Weights of a small transformer language model.
Size: 12 layers, width 64, 2 heads of 32 (1 for keys and values), MLP 192 SwiGLU, vocabulary 928, 0.723M parameters.
Architecture: RMSNorm before each block, rotary positions, no biases in attention or MLP, untied embeddings.
Training: a variant of Muon for these matrices, 135M tokens.
Each number is 500 + 40 x the weight over its row's rms, rounded and kept within 0 to 999. Layers, rows and columns count from 0. Numbers have three digits each. The size before them is the row's rms in percent of the matrix's.

# layer 2 MLP gate, 192x64, rms 0.101, rows 109-180, columns 0-63
093:542569518472452488444516512506571442487456553531528538514535480569510484497542559521500494457508501503521442463527483429463592405486462499463522442467479517522481527494436529556570507499456550
086:548519499442507495479589517534555471513518550493580486485524506541577541460459535497487485545487450544402480466516438509479503530504472475510398572424517505483558480457480555470485508470490493
094:474505519488506496486568470520517551503459610531471477530423474523537483447538498436473486542482447552458455460491519539409521559545580494451487530446481550521494542544524504497565534479539508
095:504494500437429494478498474514491478444532508392470538401521580469519437498460548520513503432534569538529532457527509506463515484561517454573569535501503472481499508453489477512504530449489554
089:458503513512489408538561470491566497556472497556564493472529472604515499500548494496586483490469512525573455499468557511460501537540498552492522484491544509514518511498489521508437554414526581
094:502496468576608485480531504459461497481537522512493520567474576443563514494519501441471542545488504531479497588542551526525508496498572439532483490573579520485475555487449536487489538457474507
096:436468491479452529474558475452502476477457555544484452531414543449514558408516502481478455467550549575505524520464529472504468515545492506497487545500498524555570480560508452484475487499582433
092:546526452501448453491559511495508504446544540464494527569504572511526519469533458511446594531485546429455538502397524485410482559527490443519519502522527529465561475492522534525456506523488533
104:549515577509522449433517580532483504549533511484481453562455438487504513454504476480542488517459484556465497556457479544451455448497530427452441472471567527499532507562486512531545535476582515
104:491465497447517509424520473559521465482514545531472542477465535514556440497557498468532485387588550532487498472483554508459504504455408496417506574460528514526502508493462494554482449521489520
102:543496526567429570458522444498540478398503555497499509516471508536507494492540554514480503537485476533449539459480471490481449449516514537495560480425470466445484516474500574519499524459621521
098:443457447532446472507496529457500536490402505507523545520502486547548510497498464451545519521459464490471469501474525496513555552558502509513604514473574480535503484467530560451593596480482493
105:513538481481539562499432444537570494578562561452467498526441585482495516454550432461513511536487463498530431509438505556525486473540452525489465508553538482432527452550525496513509469502493529
093:519487467448473556571419512516488497491470500495433452511506531452558499430457450388448493498506538474524534535508481565542442531584455470519460503485491522495468468514499525506548502437470564
091:510479525562466545518586489480506507490534479527505548538580440519490509547479530565392503512487541505489487525540566487517475453497547470471494509496498478546544467514415470522511392530421495
108:531506501433472538517457456490492527564542476518460526545575508462454534497482440480440540546548535528506491458542478556481554505498507538559584534570467426498507503436481449519486499522422448
099:517532545500542497559444467441499508553456445530497542497529479485496525511512423444493477483474478455479475456549492444484531388537549547546488526482547471456479478548490541567556580455527460
097:483520486486458516579574521493542504495508550547556479504521533584479530491538478467524416579507513520514490488529477462457558472507597495507527504523550505505500459455430525505580432479431462
113:539476539462488511558571502505468526558465546464515580512453494461505522460547495515522375476470507461470462493422447485557496500568483558516483513462515423513550494459478433462516473531493473
106:457484554447464576558496483435476493563444519543511533557509485536516440524502578525467473464533505516514497467532548552449564472487507494527493566460439485532504556419501549462544528562531496
102:458532498508571496497507536553537540577538507543504410531508457485437496501488536522567518515530505467493479571475551524528524434480560511496534535519476498536502554473513527590400551502538442
107:482488486441492506474502529532473501488433523494463553428524517501507468499475537463496480524471476498483557447466552520539577473484556552478527521525378498537609521556458499510553504522458418
092:541465470524509564509560537524469502470465446531506544548558478478505502482536513504547537530441455492479453471439503438425508497509521508485578426482475446470466470540533481438442493500450391
101:446435489555512505466490506512499545505486527479500550439466536375510556403438538491490495503535493544537535505471513523496476454427494452497451456446437539489466524496449471519468561558518504
097:571562515512520523482530471514459559532447498492553512531524447523517423506493425553480438507502433536487519467527504433516512451483507419533506589515438526470527546515439476484574491470553486
093:500454486567487442466508559540491521530473553509492454466459392501508464457512604515509463520478528441422485515481449512503516520412451552488502542528494549460490529469536481577514473537460493
104:532497456486439484542462485439613554542385507554481457497507523546493531536527505524536517458440522509487467483507450543499576501495470549500524433477466540485506458548536450472532506525489566
098:489493524473433574513532506480472463497460461496521512478576459518542556425448444501416491527487506471518473388483553577515507503526426463529495421505489545464544561501498540503494528499474509
100:509528496426524438442486516469505522470498540521543613449497477588513480486509455539461464482518546582542485511495549439561557567492432511500511485486544489495470525457476478421518534523467506
097:516498472543549578498571498500510471483487487483396497495510493449550517527468587502524495500471523480448470556476541461429486509530589425467491532514571513529440528559543501518426516506468481
097:478547474512475428483536588435522539494514526522497564439511491519545478459478486529536458478530485513501518405466499529476480505448451528454444446450473498573476469556570521488455412487498548
095:504527526448483476466555500507457488504467477521458537443563403500485465429537536585558455517513538457524475481497477470482538540501482512452508517472471489590461538516498403412452520500469475
093:515472420507526518504483551526513519489498491486474535560527548578509504523435556495506497528427490474503465562505468436499493466568562562491508437500574507424502546568468510484547464507510407
082:508526563474500482514443569534464515533474448482569521451590479506473470510422500523443474502522483501470455467511563513495468452416460473506377515491463510448495451535481542490506455554493502
103:532545558482536554454531512508512448513525441486479478367517524484491492544433491493519552467506562533575460499563464506490491401515497485497514509521521449570464541448495531480548554535488495
095:582514519461491534554538472565526526572491433502532472506526496528492540498526543528526511579463569555551432508510572467519475429515567511528519527572563475542489463479504558534507518481480543
100:482576496451537502459468486491522480522506487492488467491478567515490527452396505435477579511555510518535472466527493453574474395503511533487485437512518529463522561517489492593513563522548470
101:456500457560531450571449541514443489566521430462528565487512524498540487497463563472505540544397475461414510489494507468465503513524534518472528450486530514417560483565533477462467501525496485
107:491462455543480453498485448475473518430441471489543518450514418437531448462471509533495569580507490489471568570497517490465483534415472505527535569491491483448504523487495458520448529544579515
110:492501483549562466417471465496481463500526558493467485539496436488475413486483565532513578480482498497446479546489480533494561545404535498513504499539473551516466454514570507479392482501531461
099:563482534544426475512522406542487502620531562496502539508462481496517513504620473446473457497492481525472509464513491451405507514477490462522470500504533508517512463503519515508564520465454560
087:503466473541468463469533543425515524464470546431516528546505430508481544474433428497548529501501457462466502494428468508512481525499431456512459491504476440447559429549538481507470475497606490
093:560470476404465479512503488512519475523477471434597549411545531537491497494533491492501543531501533478472401510477495515511436558482559466551558548491527523443452518480516475503551494478434526
096:500445476473478389466508521556518514537570544512574518476556515547449474518423496497475537559517479543560427546482538485473498558474532434511540546488490503477566527538425504525502506479478518
091:506482465468480500494487451606499513520452472564541497543549501505569539476578546489508561544535522535487492461582484478461479445562414559453505485494450476565489544518510495578507502473491509
092:491509448561473433466538570472539527469459602507520497531469484581471517503568421520522494496489472433477485555459559519449513563510453456491523510471519534518489499443507540426467538463519537
107:441506512452557565511473447500499584481470463490514508596517493483534524453494464509516536499494523471481521534441552586478439484548480418489508546532471462489493456433507505554416525473487437
101:513581454496543470486508523466528459497563462506552540427526522564542510512505434468525583564507582527502455519565472473514461502489474464528449480549498482486491457492426580476500508484447556
094:474530495527491505460467451525521585568401463443549427485505499467512441482451486507446544473492513530409528583541533528521513478437483541530458484521502488535473485515524562502534548561517471
112:484505451469582515504459563495501556510561475552577452471524528537507573512451468477474524548447486558494413569550506494495431476568461439458491481518532534450516515451475541491518515495524470
101:414524442470567508510504569557557514473491499493451451447500545472554506543508504530571526485499528519479520510504526430591536472525488486467520513528579458596497516459508475562499535483460447
103:594516532534444541446478480409494495447474566489428546509474552483579471570552567574506470513487419491483524496475523481527537540466519477513520548508458501487539474537487502458531542512528519
076:526548555475465515521508558465471512553481559520543476531517560528570521479563461518586501455486446535466499440475448525476461512568489569544531534471504521549484485456593545457538534478505540
097:493497578545566563524547484438502564480489523548461425520515452489504470497468503470527448466533576481580537465518549548539454483484530504516496583510450481560517546487440447522474543543507496
107:445504540489502514522522440477504558523486494566516501582435524586565568476515550504573479455494516526557526484566576536462539470508469527433518540466527463508511522508503520492485527598532521
100:578524531470494561426536503515551515455472602577487503542428531524535480507506487602525551479488441559549499495508506490555482479473480508523482519469537480553476442510503521472562526525566514
109:531493534513528417481577455452494531539486537490465501551500428502476586479496479541531460485493514477450392540496500493502560502526494535513477532457512428573452460562495509435491461434506529
100:476434512499492523562402448560492488470554492547516489493444455527498437551499504525525495539522552505497487494522481521513451480506516439483612529456582467471488483483519539551559437573508473
099:514533572440457427518473492478561515506474562507525442464435491516461520543492464477471581484540528468538433530465466547391502486522493484516482543486483448501510439422474537489461528475558514
107:450470533511508501520484526522489577395467462466493534514505461488514529469426538520466457520555509529492520451542532527441562513455505456500444492477510503523499443564432496492473441533620463
102:546509481504573504479560497476494499462591444550436464430516545531466514527482516507554534446506553431574496514541457446521533434533468450523486578527462505491507558516483482488509492482417487
096:528497509517482505514474584443505554489438490523505505432510518565472513549463489481582457437449473488472467496464408516502449398510513481545483521452488512512471526418502526549565518565475503
096:493481550467494575502468460451512538565502468456490496479511546479485563527461467525507525453447559503564430444470539502557512484534510487533532508506526438454477435433515586498536563459575482
106:511575436504483434522509471477506603470504529530467503573513501509461421492549443462489563511496455552476480550529568523526503538421491449495552586531510474466553517491503445513528473488499473
097:450450498487534493495476538506583560475494520513513536448505523466563451524471513459519528544440542437509559544580416567481534468474518526529539544546476419541525495490444542466555482521470506
105:503445531524502456541460447474503544483485533504424510413423520480555549552523562564551511521549529517492536466507513470526532582488500516445508535470567495508479576480479429546435494522468514
105:514499463488448509499543517475504446490512526499614500465531561524538553471504527476483502563457495448511460533491402521486468481586511522547498487491524474545526522426385500494451469447525541
096:439464514576519529468518543580512495565562500484477547542595439537552501494445514465529490497564524517512506454466536471536467439480532526479440482453503569524445551506509510553508546450535508
095:512482401505465440560521523475487470499517452538454517516519484482495513478446465484450562595469485487506510487499468488442492562547472515531542469507517541491557545574486386419500460501511459
109:402566521497514533514473555519447535528447532490504457471540503539464457487446554471487481434535456542507572459503521489574533398452522544464444487516498483491489549451537443518475531544491502
103:577582590417501510509480461482542507564471515499577506406520522510521452549563480514510496496505483545528391438465478551473531461523514518456518523503500488509478458524479495470535542462485508
098:441477515512599511550523573534458522487487480505459546558545450511538490475542498500531477464577474520430541524550563514478515516509596516454469509545540454436572469506453451467508524510517486
# layer 2 MLP up, 192x64, rms 0.101, rows 109-179, columns 0-63
108:489524538470473548527455466527462530455546569516460362390479542509476508524476503509505505536521484505450543499485499466513490469510441531463433494535536537483484416512522470522478527454583518
099:518474490461516521493550534496495457404511486478607485495481461485529564511501476507511491588437460533408490432522443528460490526527535493540459480498489470528546536443449507465456456438452537
088:476495493507543485443563569522444470498480492494488507507536469557481486532505525538540546480557479470500469485491490443455409513437435481509428495562494450465521552421472497425495504597494449
098:496486458518477468455524533517515485491488504619522480593482470563508541508547532531493491538562541545463459487490516477505492490490433460423489468511511591552502467515502458478463425565421516
096:540459465498460522438459444498475508469592559537487452487566532432503474464445468540430544556529483452521490527578444544533454491500467435523495476475465526473482459524431481507533471488523552
097:479533477524575465457540573493502494559426455488473471530533445459491474466438528505500552471447484502596463534492510496523560450473509474564429493524476532473526619498502461472532487510474513
089:536513532530565487483403461538532606564506447457562585510533488522536484524461459517477501491430430488475505519506537575497500534485515473517466492541541510463474517498475572538527446452474522
100:500456519483499475470525478479527447497534510449587593482507546470597534556457554506394531490487536524487491477465510520426480595533490528527459473452490487489490461471511531503503509556544552
098:494559519497568559494510514523477485507423520454537504477484513500521418491474475488460516538534487475530506495550534500520594494414608514599482449559532443518525535450477514454463533510507486
111:510464491427482516487479523573464470485516472530522485477428567531489416500547459424546523464545502497532456447444503450515479430577447567421557500483472528523525506512441476520500502475476537
108:538495469489530462483477536479468445606525518513446474482522488430547478488477439426514492461522520477533450544484501511457496601457569429516466554579492546531511420505507504484479469499463495
095:577532497536533508507457478512478506417542469520487489489520484444535461557487493556511547511483472505423486523457533523545484559463456437462516536521458477438541522459502431488489372560501534
101:531471428598465489458525527464456468504439475549513542567478499475499444498489439526528545434409464432488484534520483438464536496480512447516507556506491492551491482527492532592465446477487479
090:502484483477547544553520514503482522420476425502467551574580481505521430505533530473528510541520558565479441469497532493487478469550531501523469543489535519552467596439431448478509530493495437
088:568594446488443442552402438514503495509497532500487490480496562480540500532482490483498515510510508474528587551525471573484525462540413475459476451495544513548469511440510461517482500505452565
102:515461470507474446558449545576504504568477544508524481461435461443565504466523539513557539508495510541494451534469488491520388507542558537557494532459503559438477524467514481462533504565461534
094:533532465471490563473528605506582484483550538535539483518512512545510458484422502493533550562456497569565482492481461503570480560484483521491560508503514503544538447504465493467466456573495570
100:512451527493507544491559561418514526465594484508473516526482587506533512517508512489548459507520554496539576535442486473545471477526597495548493540530489430459503467457523555503535497466435457
113:488545512462504502452470445523546487457514516507483446474532556531488494479520497504501491523551474476545495480502563510510481535420504430506488542588413562389509505534497577552543491454470569
098:502399544470453573510472492445445519495461494543531510546425511536498454533514532506493469494485523481525480508499510571423562506507508445539462515467513530550521494405546573456558531555529515
095:496482505447499561511511527518471503472588495525494552490516561485442515501461474452489480435569379460498580473519410485487548480520493529488523451478478514442525485537467453592491489520463493
103:494495474498518487571561527544566464484485488506495400525502517493494452538463587482509478489546579502522468448556534492503476541453574475510526509532441505476468575492446482580435471539481454
092:581514514547478544489547491516494497459440439517456591514572458468532506528550502483581461465440432499567515456488491525431522524525536462474545456495545443524449492514514464439516507487498453
096:498546522468489506445518482582564457522520540468462474513481500517582434537531447526444466443551474496513482430600461527485541518469487468473499511556480486500474555493505554503519421445442541
097:552578516526529519467440475516538559517445507518510552534514473539505482523508421537495474493491416504404503479530479423480491506439563499456501528481479448411542484547488534448534516552540469
101:508500475510539514499492617493473511550532461523515483454502477500481433419461575449482540482415539447491472476455479463483472486473487522578449526541485530506477562582529490566510464501441492
111:408491502536589519535492515493481434485479465481534561537512468396530446432514482517467501517518470501473523507529497541480515510396490500596456480502456504473449487489533494428465519526484436
087:454468488485539531453511492590502511509560476475514496517465542499436577523537557463521458495539495532448508543518439542529373526454536492481445488479472530462467431516498433509475487538488433
102:493512515472556537510505455559493474478577425518494504439498505470493489548504498544448443475560485464521502475554477441503524470487433583494542441500493435457565462504429472543404495526503461
096:620589535563454432535440493510465493480504501506523480525506521462502465463475472547489500584468483487488482518549496482537542508531447521521449465470465485497538597525472472543562549534475549
090:545566452512415454491510544530472533511521477499475521488583536517507490469540490505606511498472443513457478405462476459504516431479527481459504499487515393509517445548564475452472498494464513
096:443452498493513457445510547530548570456509507444522466464504492486470614494521551540454479479563547550479603482579532458462480530450454455485460463449457506527492481547480500508470482511495509
097:457468418546472468578450539504536535528449528436492527536495534545493551484472532473510519502418476448490490505481525545561440526577523542486450456530599548438483490519538535522514494486539503
086:506549466483503509539547480436521470467527557550432472511477541556464502482572464461544491521474535514523513536467413419494531484545501520531569504563546552542518472530511442450544575464454506
100:513456612501547511507502440481525509554531409488552530585534549473543465480517563493486452462496505584532520470458511569504501511477426546516475489532427457521482554534524532499512503497496467
094:567510530452505523523491518523507508529431430503525476522506502527537593400485548529505483579517567551547455471475564514499492474493500515524522484575566498535469427536531527459465522431516532
094:546547551500548418484461559518488528518425497509475527530439477496507544465451408506439493452532497491499489499532589409537515474475503477527518443562531519550523538507484522572516556497470531
101:567558557509554487530442409509479402482544477568541507429519539496485498446513476465518475530507476491565461479534485498551545492527590539500569479538483519496496447548505463524492529477483554
110:467474476462473431496533555529418453468459556572480492551477548513531531515519455513498426525494516502498504523494482517495531497584415526521456422467580514571540549553520504469483494535445485
110:453494488497453549514511531553583500473456487537478494442533529479549615509491505443513443435443482513521511507471473456474440473499447475521472476489572441528561492491408518532531485516525437
096:562547575441452477537524464576493477541362549502578462483472435514507428454500473543519494492433508505506452446527463479521485481488551492497467468521476503506511513488445500489510509537528552
089:508443493537510469468561552473485535444485502414528482477479501470466494502402477496567541538494497473468523508433484537474515519476449492537452471544505470498535444548545508511450482479572372
093:481531423576551493429538511494463583511546519532563536496464486516431484440462465509481474477534477550520541453448517487511533524522497532505464515539529401558453439504497492513511486520596517
101:445524532542500478521474493467521572482485596513561541573553437504514479496497489561481544476478547521455537475553451558399516524531504510555474518485492499529423495430525466466457527498558488
087:500426510554452514457486474580485521560531568546551499530490447569524500506498513483512552530533470545476478466558539473468471472542519579380525544539474510505537478514493485590489495479485467
090:581477542489539546477507444544487509440581425499450517468460568429551507506506565501471503499526566517467528450527437503480476507467498523499467458538512448529506555531567495553539479476461433
100:576477517482548456502501512467518561471443480450557499549465449508521460490458417452509498505462477503464516579441556566443528515493495465499510540463403421486545473539509462491453508494551500
104:493533514473475424489536498446476496466538521497555567414538497566567523522472476507525541575528604502543439466499505478525480529513498515458453521551540497470513458478460572508543473418472517
096:488519554507520546504516526518503476528532573475490512598532511436480594457502469587520504532528477486452506529438493512471451465516519453519460522488485467483508367519445485452534467528556479
105:513532516566549480490482479481474446445471424484459506625425504537497547422504555458487470522512432478530497520470552490502479527475499490445559494503506494459526436535485533417555484542519492
099:486498488522499479478579561531511570493527504470440453450462532469540554488512533503488536519463508505521526448522486407544589519462449470451487449543562507581459594541499480540466511495470514
106:464561466426457485438503484533516536507487514555422519539566480502496482557507410502493481468495568520527449531524461567468453470502419546472439478431496516533484532553501448520453496528472538
074:484484479520511505463489482515559500454504501427466503415536471441516486474385517483398480471461491572479512496548474456475495421469505446464437504446474465506477487550429464493539483520520457
097:500522447475428479454484519578460424511490460454527574526528503533466548487497535529460570574437413485410488521484457436472493527483468550515502429497478537470473505537543522473475510505492485
107:466483471514503461465520557510460593515505517502458498543539410532499483454518559449491484519496474550505571450503507496428551477446464492450445458421501490572508586513557482496462551535502490
103:486552472499483499519485482516494451435473432533429482479457497462536484531497526512550549549471536569460551515486535491469584425507501515530507449485484524520450420613442482535508540560526516
107:486514545533505516543451518476484572473441497546446489547496441471515527499498467492452479506450493528483558591536568549502572453485547502497467459490489451503486409495474458451508548611486497
096:510538500478447501448583526451516469535495532455477500578553585537477596493475501497501546500519509467452499547498531558481531504540484549532400463510459505477557493522490505436437512438474541
093:469462514489457498429560549588500511540511464448503526546470542496465521452525538549522468452464468540513542513438462551544559530489473526486518491461545586538487549544476455517463422558456529
108:503474596520509534520479570506517562434506440425477522442499495428502512482508434519489487470539510551454533460510485561490556453477537469525397452516503469511524427555487538504483490495561480
100:522558429516460508466504489485515490477493508485498440484484594417496512519555489563472488511508522505419502505442501505530481558491446470476469392524466555470474402505565459485489491512497576
101:555466497484493469562476508531494616392468446523461466503405539539461498512468523478601437515505529495442488526500461524489513484555461503541543501475483476500493539506445484540552488531489464
099:427529480489522571537570495538493469549562473524539472508496493517429533521501452495492503528454436477516517527535546560562483447499487502419450441538484559447513483519502508559496475565589539
106:529515499521463516488502433520547495493515571472466463499466492451518423466448504450563565429536514528505560559483557489433547483430518449525495546507443427523496493483522493525520514553451418
108:522535467569559499474418485567573553541436500450523458482419511450485532485511503466518451496450474501484464517467482489579440459535563481551432517490473448559514517493520495518510542560490474
101:400476455511509500469563574530475478532508502472582502587563465503437476465449471492484517478473474479479503558468474562455461428492465452583481503516495553502520450476540509452524469525541513
099:512465472508493502508535542451516427513502525481607470482556545526546561454526516445488476551455475449468449567509442522501451483558494546543472489492512492534523492460382512507481482444523561
090:511472483532543469510442485429486529533495474486462484456457498452463445470473575559521482508453491557439477562406468604453489472482540501537487526476495505480446480489602471500506537472531537
094:451467468534493519462511569459516492494517511517500559554600552511540518511463501531468545530565505479418468507534490481431511475554497473502471456501600512502528522520458534435481405498464559
097:558481533537483488501471438461494470501603500492414445577493504482496558527495426488514562609473520487516502509510495547500468555520379482518553508481484483486542527494521495492502437471503503
104:529565501513485482480523476513511506532518457469567478412577445510517445543463529497517512580391525540490494415535467518513498418495509508461512491525458524552460484438450481527488507574480469
# layer 2 MLP down (transposed), 192x64, rms 0.101, rows 109-179, columns 0-63
100:469482454545469512467571461511457509481513537584458429431426488542458532521501460481469477517478480559451488512483480458518508519527438454507541466530573510453497440488502501436592511563469539
097:500507464469525530479503509500494475384511451447559452601506461416483539563516505563525502525492479477508526419525493507465501520508552536483451489579548471490461545455467493468502525443441523
093:464464554477498475558599587521475508468551539477540487480509523566430478478464545479475531491525511497471458462483478521487419524497466471419476526513460490482463502446499502384519546537498445
088:494459542579497503495535481437523460472558493572521479483522519518494494476536521430553532551487438516519396424508493481497514556469513575502454482499553529533466427581479469488478443541503519
102:463522435605466452545525497521474535448548564502482498496505421544524552461437444484504531543514459460511502504495470464548505497477497474514461562532483576473464517425468436448534455494520552
095:494508502506502462526515493521493520571493496490605453508443430498470480471504546547531473521530480482553451479476473517541482493460441555451425486488515564535544525540464436431590480416471489
087:482491620599554575511515543537484500524481538500451487521485518479590449517529500535491476537525478470431538555476551548516516547555495495476507450497449483531463520449519490588492474518484480
096:467494530456508487511551538516439536552563523439494504520478610534475461564538420502525584497503494460529538492565456523412522511524475548475508524450523468490553493446447478537506546525470513
100:493464493479435478487471490532559466480551537503566506545450459530561541462451478516538500454454438507479463483556499468550462519475459471464490598483536496468471436540438514533611517501500456
108:595493474423435510523449496473492480462546515538548406497445492504463478584496456528535501496491470491488432469443455499537462461562510580511472498537511501466486445544476513417480522476470490
102:496522499463486511480487499530554520488465554462408534462527513506582411477552478500464482504548515513473451535528492573452447554480521466467560570563423509492524446468461541481525475520565472
105:441543568496513519529538466551534451481551517566483407511438541580520433500466500570507442513457525542444467490479449468502460505515466507561533509552470479455503468515454482508547465515454444
103:515613568456462409474500507502519471519479504538557415510485536510545484572536517520531485516533508513440498503487467471563475526574507468536505487538474439446547530436498448484516495517519426
085:446432529546471455494501480493502505439483527476467603559528503526487480451461519492461501463519569517474514526565460491489546429524476444433532458500512512470568566481434580469489497488440529
090:439501533479505477456533514476494503447531538431478420502485538464401497427468505433464530502517472445579439468485548451438480535508445532531479482546459554484496483422490490498509541471543522
105:486445585547484515422534426479502522409527475526431457570525485497475531488487471508476497518483484526516536479508446531512541517511480446463578520462523425519584461538439539541463457516511484
098:457475470477554477573547467453542509551549422508466562515517489512472540440546501534511516526505455456474467523546435446482460470528485521474523450533489512526462571590498562534496544431549469
090:550450516486495478543486515532434471459534541448532521534505546507511508498425491574553526502547507533425456491499429527481446537499499515575496495486495439459528623482513572481444449479496514
103:557454520444509424487580516459472540452462567441433548465488544536480531458523414561514472516483488459510504516490478477543502468514494531523481467505396474496509482497478542570473459537559465
097:513461548523521500450480484491524488421531530427546436480411522496484449586486447507520514539505527450536491543472478507512519514502537456498446471509504509461504537495517575442478606494457589
101:413461542539457457490537448485468465437534567431522461534518580537500528451469534488478493533478486587494538538523477539448518531490551488506510452503503484438483476446425510479497410509522466
109:498496575471501516556461591516511456494471533588496477496538565445477452560516563462544490487534498546475504493566530499561505520433557520515502510508448472460463488494476499572507541526520400
093:602532498509415468539544587532478466507474588477468459498452486463516420493561491430520507476459447491480524488443461473473444567483564471518506485498539528519468509528464447495487497481488451
100:489502523477439506459497531483464540506482492489483552460447484457568482512536462543539422498605465470471450487490406507446510504495447470429551517539443487531451527575502545497493548506569513
100:468487430538556503495513440463478545485507589530570459509528445479517439603511518448543525569499513500488523498540512479508509496458427536521481472520565541543508462537485486462569554543553474
096:470532443435546480524408486495495470484487486536471493455547513456487513567415469534463526512478495539559423519474475516515535455523551492549444531470432499435580491485535545499444504484431478
112:537493552592496438468534567485460470499526441563497522529521458530472527497536527510560481563515493436465470501473475482461495494431551485495556500498478391525507528498500527463393544478543508
093:553488507466500530540538497481500463501409418583469568564519429472572488540532477471460542479465523432533504492490541528574481562526447556494446504503522507450521492491532459476506528563482511
100:566573425507463567544449507502504533474514452552486509492515542398536484481543460529459574473529468486531411454495483509489495463578451507471468455556464483555504530463493530492497541495546517
095:579460583484538489533438476461414507537555507487555461510491499569460445465522448555490507511448511487557516528541509581533547517474449495533516467513421462481574506494465474467486491498454533
095:508485448505565567453515473553497464470508543501520508490443514497463524424501578552503455554425591466443536504490499525473516482531539551475492570521445531497448564540546505453454485496495444
095:491506448510481458493463451513562556518534505613498481550477544515527504496448459535535485492495462435455479519447524468515469440551447542583549522541596512477536514435460538526479516541520499
099:429539523518568472430529519462526548522532542476493490514440540500413502530550478531434426497488454513533479469480476441500522500536439520532503509492456507441515560526572475472533569488498592
079:471488521573467455511528554461430557523527463470501406507474484566465499470503518508581454547536482519548489455518423427474556525544467499458502487469468524496532518496519444521529557551540434
104:533529515492436446526542529486486509499538518461502494523508546466465380513488571502487425565539596534546453424482499529521543418512515461567481495545501508528485495508529452490558481466470489
097:462412441470509491489498501499489538539504510535478537564460453512463458570497528522474431448531529534494506475527547485454410511573450474539509462533515528480444546554460530439426494508441456
094:517510537563504531536522494511515444430467539490498499477473450401466528515505444480504504445500449540524526461462515527408481600517496516486422529543508505519482470445466514471445477392486478
098:537545487513498490478548426513515406478480463444530425529520461524452449528480490474512438583505477513509485511521477545410589460478476424550532495507536417512454528507513484521499520499461459
104:492489523409499508501476554575520456593550486514466461514529523522439479457491538544481450498575432468478443485513487566509521468550530552493532481464435483524548487489525565491542516549496424
115:476522481548538510436508529479483427506510490475430560507522480511536436479545561466487546475529446534462492590460455537506525521390551521523504464558468535495515467501498523519449463501577432
095:440517479463544514525495484452512533611507477455531477566489505513493525517483531405504492560433533469508503498486484454543505488473492492467487439584474511484493448443402432485477561547457489
086:444515451488455480477507461556521485460500413555475509490528496487568517502451510481460588489460513400469444559530474442486498428525517540514483501500480487541508479569476407429506509476467525
095:486476524589478442498434471509543431523520523548468507510458466547459547507508478512478467510493473561496506482530591469452481529485435501499481455570468472488436461493477548406532481422453460
103:521438477496476457550496484472521605507491539463550471474517505457528508537451536495441521549513448541539583565439541473497506514440533458523493583532479500512484484536476522467559407505468548
089:499487460536472559437413425484467468515541525495510488549468540433474560476420525478545513495538533544562491500478519510479492517461586514426506563518478516407504434505474475443474490512484499
090:461462450480506605518506515531475550530488476564483553579539556527531498415534484517534557475435498508541526488516481462419452525467482542476541485502461425436523525499472559504541467475466509
098:494485447504481502487557526536471499468533453527540498418462515464440521528457480503522542454460482476508578507435549433513443465516419487493480468575408512503538514400528457506525499474468528
103:441374461445564429580484507525482448498528520496512457538479499473497475534488528547557537513515448546525571477494543501463468563497492498528411494528514516481481480451490459479484474475418509
095:493500529477445559508575496513531485456564500495494553473502480516571443476493484507517551467497430499412485539524460500513524413538493548503446495461417467570453465460513467519506468572455446
105:491461452499537541544465456519411448524517493526429590525440591569498468504496482488523521462488551498575465503545567466420483490535475512530459494545535556510525481477557483503504541528476488
097:575477467543488501461434500551593535455488519537492462454465476468564515567550468513469576519476483504493521430536525532519482616479505504469521477509488477462468516583511485529480545528547547
104:480507494443530438495485551595495535548500485538492455475518440556432453479478416446493501429517512520537443518533480550434510491511488471509436476524508472487465460451555466466486464506397505
077:474514431514502524496473542565506510560484554544461517443510539510561481453472557441505507549404471480453553423481510514528510521598461515529553534504464520550478493481566478454517514494530567
099:489480465548481512563444515486479485563470548496488482484518438488561489468475497485458510518540611544457534463467497529526547548518500489479460569478561489499472355513499482546463508511506433
107:489533517416499505505541501435559530576485531487550502547437403470504552465479560465425507491494452497525500490485518450489573451569535522476512500525522415538539522532515508505511493442554459
105:502494432501472461508534483449521521477527482571442499466509470446541526504559532465526543434500588540547478485407502467458510524526513483539499464463566477517472388565517487566451499488511525
111:543427527461537489473505503505482498538559504570508513486531532583493435530560529506491427458516525440527508461394441553536474517520522491453578541468492474502472469511522563589499486521490516
102:480439579481480529504450502513556522528522497491451526483486527496469485508518507446442487475540547503488480430526514477490488466468466490524606437452440527463531520489519519494543417593611494
096:530409507514562495518548414485470538490584507426527505511493543501477502450481538501522528517497501502548445526501517527535467461440488450509564486510493552558518517616497516490588440525499474
102:512476518482506551431482507486471440479536546498531438540536442531586472569494538462458550465509498480489487479527455467481494470493549544513573441564451406480523466493564518558457518457482454
105:466502546538555521565510422484487580514424527515532475491517475462485486459453480477496473466471442458498526472463581489485560543520564488554472458512568528534493444584523561482544514449503537
101:476537458537490523450495482563525605444584512517482450548495480494473522487578453503507555582478474505509444478459491475486561491566506502510458517467485597543539506507465476483551498479434529
094:549487482502498506469471493568563461492538437564450504497497583465420481557438520491561548475500526525424427524558501475490455499453509525492489526575486477523533495566502482491504458554576515
112:505496495524470499537504520506517488428465517524504504515500541535530474556434590470476556431522471580543540475483553502495527540409454429461494570499443438540578504490539445508480459481509494
108:436596537528484550471435504493473515419430458504524518468495549446500505487526491480530470554520461517516442543463558498562421492519495454500539444469527461534466513527489437509516515447483413
106:461474513529506503491591510498512533552500476449540488533577478507410518446501556467520484483459481565474547472504494423460530558543483474546369463460496463479500537454557523509512487465510502
082:458532479491503484499503530540538430465570517496576486553460488486574477599459509509508511578536514480452534475561438499503530490497521435451422517504541519520511571457477495478486571443455508
088:520578521446520534549487497527457487551490470471387393448473524524484531539510551462473529493486433491537446500522460475457481446452517518586519472488464547548533525511528460504466526474457464
096:549491504490576457462494527525481539500503500545468469530471541487478528500563530542521456480372454459582518495483499526501489498493540551490507515500383480486478538554561512510584533474554460
100:552398450509570501463453505452500484494533520461466606450432508517494505436489464538535450540553444462503482529553548512490492496520507518490491560471521478544489480508486525522551572577495448
102:492563484489467496476444465492507471530508492503508502474518473472435492553509582526524478559434579555533520436555447486437482483581482459456509456496504534534508456471469483432523435560579480